{"d_model": 448, "norm": "rmsnorm", "lr_mult_o": 2.0, "train_tokens": 739100000}
Each number is 128 + 32 x the weight over its row's rms, rounded and kept within 0 to 255. Layers, rows and columns count from 0. Numbers have three digits each. The size before them is the row's rms in percent of the matrix's.

# layer 6 attention output, 448x448, rms 0.177, rows 158-257, columns 128-191
097:133115135181166192162120133131145121123095117136106123102119191097139139135096104155094164087140097158192128148053131099124159106157099106158106160202134075193096150119141086112162142125070102
097:086142075142107173104123121091117097071116133156087125151098124153094113047078091115150111210123130162156136146098131117177157121121160116117109141085143144165108084142127114135096132112128111
098:113155154115131115094140144134101114146065117116209102061136167184162096110150138091121152162141151121169114103144090072101093141148135105157135155156159134157137107055066151108084126143120089
099:110129116131147142084115129108142106121150116092116111112137116164117122161106124154104083158114143087115121093122136130108128147079189103101084158130122122126095107154118176147181145127150107
097:186117138108151187128070140143071165104157128078138086179115167129142136138135134112097111103143127112122147095131100148145145125144143065118100128115111129175165129137107106159167049132133069
096:074165098179141079107152183109111153088139098073153106161141087115137138103111196113145110102176120105167126137136138124167127151199120096098120108129112135100156121158129114191135129098121178
097:140148106147186115160147103140163176152176159123066175165105155147093108189138126167067159102117126111088125090099155135139141155187088110100162151149141097089113165186164137162177101143109104
101:145119131138126065200104114124155065161143144125066093099099132108192062181133113122073113133104135078142117125094130155159114131166146184146142129100128138119126076108137101137160072129079146
113:114105160118123109144193175118097116136155124083133120156122093096098149137134143169146116113163131120153131162103132127086133110137132180153139179126168138186151157168149186154147135141109090
102:097123151132167157138147156095077127094060162170118165134163134143137124148083078099156147120194139117113044094152156148126147099101159133176140134133145149148075149142128096143149156145085089
100:085123148175125094118098103146114135167172142154145134117124087147147167166109078121089105115152090121106147119091141104127115139138093101107164162171124124130118148088121114110095155138114129
098:161088122145121095176166134135115112155122157155125135077115106132166159140116069079037116133097083163137150103084065162188190169105143152146139092066107097130166108179090136194075115136125108
102:119182103163132173172119151129160102125130156124140114134134109144120118144078115148156145168194099138187121092153123147135194123164143159074181111114141066109136097156155163120118146146142085
101:130106139134155162146146109108150137106164180118103127188148113130077109139092141143106114088148120139218126108134130147123136150156172153157178130116139148122125147146115121078109136105092139
098:033193160146156139086110090102143111082145163118142137128185132169130130064099124153127122112108112119203111161128122137105103100176088143156161151164114185138196147123143170098114114124151100
097:157123131132116127121101137126131110149131147176157134127085093137145130114181173127064132096194134117149145144190135161162150132132105178156123092097121147118161110176168066106150162087117157
098:139105130106122150171145129117099108161118126198126153080099108117175153152125120136077096119119090115123106150123078062134124136122130161144167132121152130136152065123156162150179100141103063
115:144146080130133125120099157158140099157155161106114125110170126089151089089156140142156150092127173147106127124097090128147196096139102156120106136163117125151078178121094080126100116152133128
106:109168200119170151158137074139124134120099154098125090137170198176095161176118110108142126144126179090114150119174132147200179136153173157141129149116164153097180126185141100144108133151162113
097:140118139036144110102161153139110120107089148096083125088087191133168122120107051145090148047115145097084137143160139166129153127129125083065153113148138138165138107110128160101144111133151137
097:147145188033124119121174130164127136078119139113107079141142127112151179168091145143138115128114112120111145175132158101169131179151165115163162170213142108132159114141109128158113144135116099
097:157132115158142131165142079198137143098156181142105163154185164115145163141159138127076088131098104114138126097096108113118107121166141141142149153100112122119129218085099130095104128073115149
096:087143129135163124161144177144138129140125116113148138096122132169151144139121133140112124125156188112166146138138113153124074109156096107165157145146101097125135131180110121176076137109119103
101:093140109125103143143136117210198120086144131136138144149131099135134124150127103141129122119121117150126135118098085118085159120132102127177096140153153081095109116113173117166118143137086123
100:202129160138121163129128114152109167132077132130125171137126143091116113170123157137144111120122171158126178165094097146143124151128147086170142116147083182188149149136171158085123148135170136
094:135140201108117115150110118138123134141157083107131122113104137118124111110124126126048129157161159144125106050113112143134139148156103116162120163141166065146153090078132122166116107113168136
113:148166105130145109168124187148156121111108146139149162104093150145146104137112135170057107158115152101077158140123098138111167145128111150109162167088087158085073128125134122141166135119110090
100:104100141126064138122178099115069101119133109112105123072114167062129136119152159127128106137152086138138106104118132152124155146132141111130135160136173116112116133156174155122120196112106111
097:163085159130102113110107106162061147186073132171083157132116141157093152127179112159113112135146111171129136070161152125112094129104169159129118130170208126139091175112132119156115140100151139
099:083162083105164109090144111172135166124130160099118159184117146085109211132153162117141161131073103107127128117128171149134152174138142119138134137074134109161123130124105120120215134132103103
097:113118097143100089117208124141106097130153111124133098124170156115169098142124123138052131057133104071122145159110130125067148103134076098138129168143133130147151155168201140135149095125136109
099:121094102233095132070123137116077128094161139133168164127146108125118161111157081091117136112150095151076101125140162130143135079127110124161122121114199185100164120121104120071120150104133082
094:132165173167172186135152139155136141122186123157107114079151113135144128162082127132178130111126124101113076127092140115131144130077097138152089074098150162123153099141151161105123085160116154
096:151095070145116099146108141146125139139158174124077135171157142141115172161148099130115133100149128152124044083102088128128120142161137111125096135105161157136160153114193148108159113146134139
098:103129161170093099120128082184080166146121129124129126124102145134073116127146113117095175114117151098160144191162090182131156151140128168088131102112083129088139112130169105105201091149137120
098:168093100153095112098141149124153136143089148112079125110132176082117085143149100074146136141154137166158129099116099085125139111154119138149114065142066125161172124139105170173146129124139149
101:107168117119066140135110079101106143120180131127115143093099103128032160115153177135116118106104130147100082165106131143112100090169148161095122138146121103097094157129139151115120118165156086
098:180145081121156141155140093099081150085140119116078150092144181149148129122069094102152119113112183146166128133147060166138131145159134169121161122127089115168077137149166099122152124145105122
107:104140175159139165100075140193076150184125109137131130108108150197069129124175172119140158138225093163150093143115123117148138090078139138091214190124141168142113164134161108096102075132101097
096:061137110122130089165175144171159162156100126139114112182112143160069085088117077143157106164154197136125042162117119091110126154072143107067128150075089127089120156155073100174093118137148158
102:083163074156141162135106097121110172131120131152114120167067145126085116114144135110126156149144138124154169101122158159109129113095145130126093133109163097113063159171145171093147133117176115
103:164154170084109134136133096175181144157122106136136126089155125150133095123147145181139084097092134057130095132096172146118125061140145131174132166152154143111142149181164173102144086153154234
101:127113083165151139156110080114113106108104101114137076047144135151123089188145143146117181154132126169103133191134118111101112116122101158160173167122113165173168143165142133125145129160144117
090:094109157109148139126165149093121161125118142173144127126161125141163138098154159097140134118131168181164137067132187122117125085188097143068113099109147126151134138125117128119093182173172152
103:137137153110206175105140117120116166109127129167139142147164168141116117176123195080148117104183114118105155114108146134130120072087066115080170118080105133114107102109078088094109097121068111
100:128127075117073086100081175084146154164093093111136143163122153145114150148119190147123141072210130172177160149099148091133137137084164085092166109157160092188111099151140137174116104116148134
109:168124130167167156089155139170197102125154164073148105122131168204101066060113175116118147151048153125129137106133138102169104155115123145106134108110155125103111133141156110148093127138055076
101:127092124141095162125125072095163144100127183151136140184137101129099168071105150148144159154149107119137077170159163131193133114132117101119111125126112146103152183112176125119093121154142132
101:064112113061181112047171071142149108111136145168186132113083063120182106065106165127136184098085115134134113136107103126145089163138088198102142122150163084107158106077101128147175130128136140
096:145105127136095130125153143102148190148138090151128138141107121098175101119094151164091132146091145107058150162159127134154175174097115117067077142135163155148077112161114129077099144202112161
098:076123115128146155161061157097124148129178114111140147125092093117101213137127125129162102159111141150096092139144120120135150139156130111112153146115169137094163168063085184146134093115138142
101:127119184156090150118149068112173109120088099117144144149165131092094132123138078150150137156154118118143112126144115176149128165162142127107103080133180129102135136123174105142160134152089184
106:102172114102200053203115085123131130167092121117153094161105084125134126105079107163104117171164131161138126108167089112151159098162109171162102133160129123156141072114144077077140113121087182
096:094152162162152102139161102078160076117154142185124102103146178180047065159093136121082160143121163129132166099120077203146118119160138146152115156157188132096118120109152122165119096137125133
098:090148146141157139113132118103103140149107156134127133169132115146140118113114147156125079164167118107124131120163096153116112114156181105142160116080105102156112090092082114120154172098121039
095:135120124144141101077131125125124108100062119157109116149088145125101172131091157176125101110104116119172128099083096075112160097129122083096120151132101137158142150135112142110108164166140148
096:153144144091140181116113149149178089131134129107086127150153093126091134150129166150078141118118110153163136075117099118121165083117169132094135135107110111123133115142151101150099136133150108
109:134154094180130148123140099140154076120140149157104142123148161114154129096095123102103097122119112099121134102141128114145132137147185123129136178095136103114129135161114156076220131112125114
095:123136103080134157131132132119123105126087116157169156178138153095116120186098160090181130129140069142102131104151067085116154116170163137125255158133148106141167124104165200093130176161074116
106:147122125087096123116077101111154182167152129148128112069150127043121145089131110149131117101126151096119124152151123152148148111085149141106068120140188112145108080167117161080195078153119074
096:092161125146129105140137075112152101099110120133159138097117132082121121120127108187124170088146140125144127093115126113122132122120099127201111180164097135121134096137154114169099068147098146
101:111096133105090164182129172144117201156145110126149104115143141177141102152113170151115144103153130113154088101126081180201161090129121149061114132126166145099070065115145144123095119118111086
098:161158160158103108121093157152120075111124139133114148074107143102106151094114103128122148120148167178139156131136063158092092127123065112126160084122137150100160066113138144142110150167082156
100:057099133134161133182155156112108133117131143130130129194087122083118117132178059105155124124063143149126145116108148102126125078107137128148112122097129125087130158170112153123105180151147099
092:102154177100118102091145156141135143158114177105122121171158166153155049096137076090122115186124179106106171120133105180142111149095123120135124110139143144140096159075167145119103195092194175
094:172134132119110164161126163110135151069162099128121099165139099150175090099109149121149096116176139145159163087161161087119097093108097098117155132129121107171098117160123117095134152153094135
100:144119202106170136105116108124103098153138125126129107110177090153157130128128157114092127172132159122171056145176098148104095134129110117134180194130179133120151144114145079150173152113118115
109:143145126200167131163141133147136129118094116139155121135166126074145119185097144168137136171199113129115145139119080135098143112112103136113139136124114183138056118074118114116118097129184119
097:078056080129111146169127099184128113080079155123147164188150110098147111153136091144145086078141153114124149125104165106133133087106153116108135144165098117113072159134120153142132082079144130
099:147044122164110110098088078135092177158131129161143174127121133082157106138115137119083097127103163074170122141154140127135109133120125112101105129175138144163110100111132168190153159136133136
100:167169072156163041143121021143113159091165085140172136119162167120127117110170123174107141139129095126157138105128090129148144104098172117142106137126121098131140159104141101106144141149135132
103:190171089118094121144090119127128155088124142137101112152165124110161152135123125137139142135157110174138166204134135138111122150156103160100155077158136114135170119122120130171127174111153106
102:108144086099128164135120146103081082140126107153140106102128117166158157138156084154129144120100162118114114172162179129129181150140114150156114131099115161099164158123171076167092177145081087
103:122137151138091150108137133152129160092127121110116123190081145067107091152126128128108086120092113085157083152129143197113074076097066158175128150097130169099185112129135097182129114115165143
099:169127101137145120130118159128142113168106144118130128139143144139080109169133122125086166085118125169123146146148124086152126151110103142113189160158089121141162108128180151119124155133116123
101:112131148107099047161124126114162138160091135096149102151114106080160177106167148130150157150155115114106179111047143122141095103143215140190163102095114104140114107156097108126150112097132149
100:154149123161103105103088089140122118085092106112153132091153121159130098103166130086169099122085208140069111139144149124125128112158135120120148116145162131104092129144185142116077149086117151
107:122139145132157154187157118075142156125133165074056154123145121145117117054152119145218074182128175107162118092098140111135056119152122110150159117092175134124120141141145131146124106101181130
101:120175190193122109120114140132144123171101116129141118092108175116151177177144093163154132110064082149175145135107146102124145116103152100091098074173144143117114144104122107133114144110121136
101:138074168160085108133135124105151088136085133139100139107124132080116160083141165102099129109139101136149116102127136146087175078098089095131160113133136098164132136112092143095108150095127096
098:137097132129105151138122151145120067191109171180133120141153136151106196129117134105164129136076151105182145115137137136126140189130155161159062103149150122074103130147114115130117161137122098
095:155116133193138139121106099110085091107140123095123129149073200101113135171145180145143102149123118090157124166094109121093075130107075129105111141141101094132118166129183123171149131107133151
097:090188096151153151126106126127069118172104133065062139119100149146148113130077143074164109101093174109133113122174093136125127171117105128150123130106187134059161153191078149149115138169086100
097:136122177148136121146128186173091108185095123102110102150156137139132122139145137128138120142117153104088105179117149118115132120186086131107160124165096141146121112112153136129137159141161142
092:195145162097089066148126146114164145150111137102135087128092126134141088126114119145152120097118102106104110112160098112139169168090091138159137123084087125136137147112048141128123126135083119
094:126126170104116127103166190138101150134097089202140125125106122112093158134092117174140131098166154047139159103149116174133154116123183149105153125160125105127126157170149127134091127120091139
098:136139140172156124130113117145073098140178137120127130153136134137126140168105121096103177118140102145083095090170134106149138172160118172120100240061092111119119145131142128130171164102118157
099:150063141127140116164115140127132136129123043238146113190103117111158146142155072110148084129099135035143129185146144158075111136164120091132164169127149107115094095123088136151122168073137089
106:165146159129164124135136123108160143084078171164118172108168119141148107090095091124156100157126129191121088125146137096142133128146127139097152073151196119117120089129083165147086089120066088
092:141176185154156104096150159127129155147075103153077102163208173145115104141132113144089103150116112156149102105093070164125145115139112119155095147131152123142150129121117106119073144066113168
101:124091114071122139142133138089150122189145116034141125123097131123075144163115088114172138103136142043117097160147102159142144188121152139134140133131112080129164077160165145129129129151058135
097:118119101125139176144080133154128107074157169149092166125138096119155139110120066139072116108190131114137149134129126149113121072133147095079125129155097178099084116114117147072117166089091101
101:129120145147104124127148125110135151113126136090127075107114106145148101083143133106136148132150110147164152144105115084093095129185108146113149144131154128173122165210172109147093131095122109
098:082100177100097129148124088165113188122143165085144091142144126210117130119139112096145162142153129116152117081143075122145139139099162167166088181094160110119126127124116146133124110111138148
096:144143105129122134121083072121083139087092171135143166120114104080154106095136088109158182140139165132133073159138074100102127142113107131121133105113130094101159126112096130133091122178122110
105:177185112084144134070125158135105088123216167114158113153129158147156114142141134112134174135152176119091155151132078164126098067140104084153149168207130128161085131123170131114095145166161071
096:164103101120099086160163097157122162126175163161116152147082149155121112144147107134189111134113086151146105163089180149117134153093149149136125079118151138133116103109113166135149118107146122
104:126148193127144173088088094116094126155100172168182062147053146096094163142088145094154099142113128128111113121139138090072130087089179113168102106065126135115105153122168156129116118169132112
098:117127168113120086157125111125200113089120164162160109131130133135161108144100126103163088129167143087098127158155068094056144139102113073167108127102174165156067129154133081096137132128110095
102:109140063080108133092105151114206143152142125159117117083122149146116115127151077089089108194068157093138119069145159176083169176157075183165114134138119142117114079144146109119085127080101146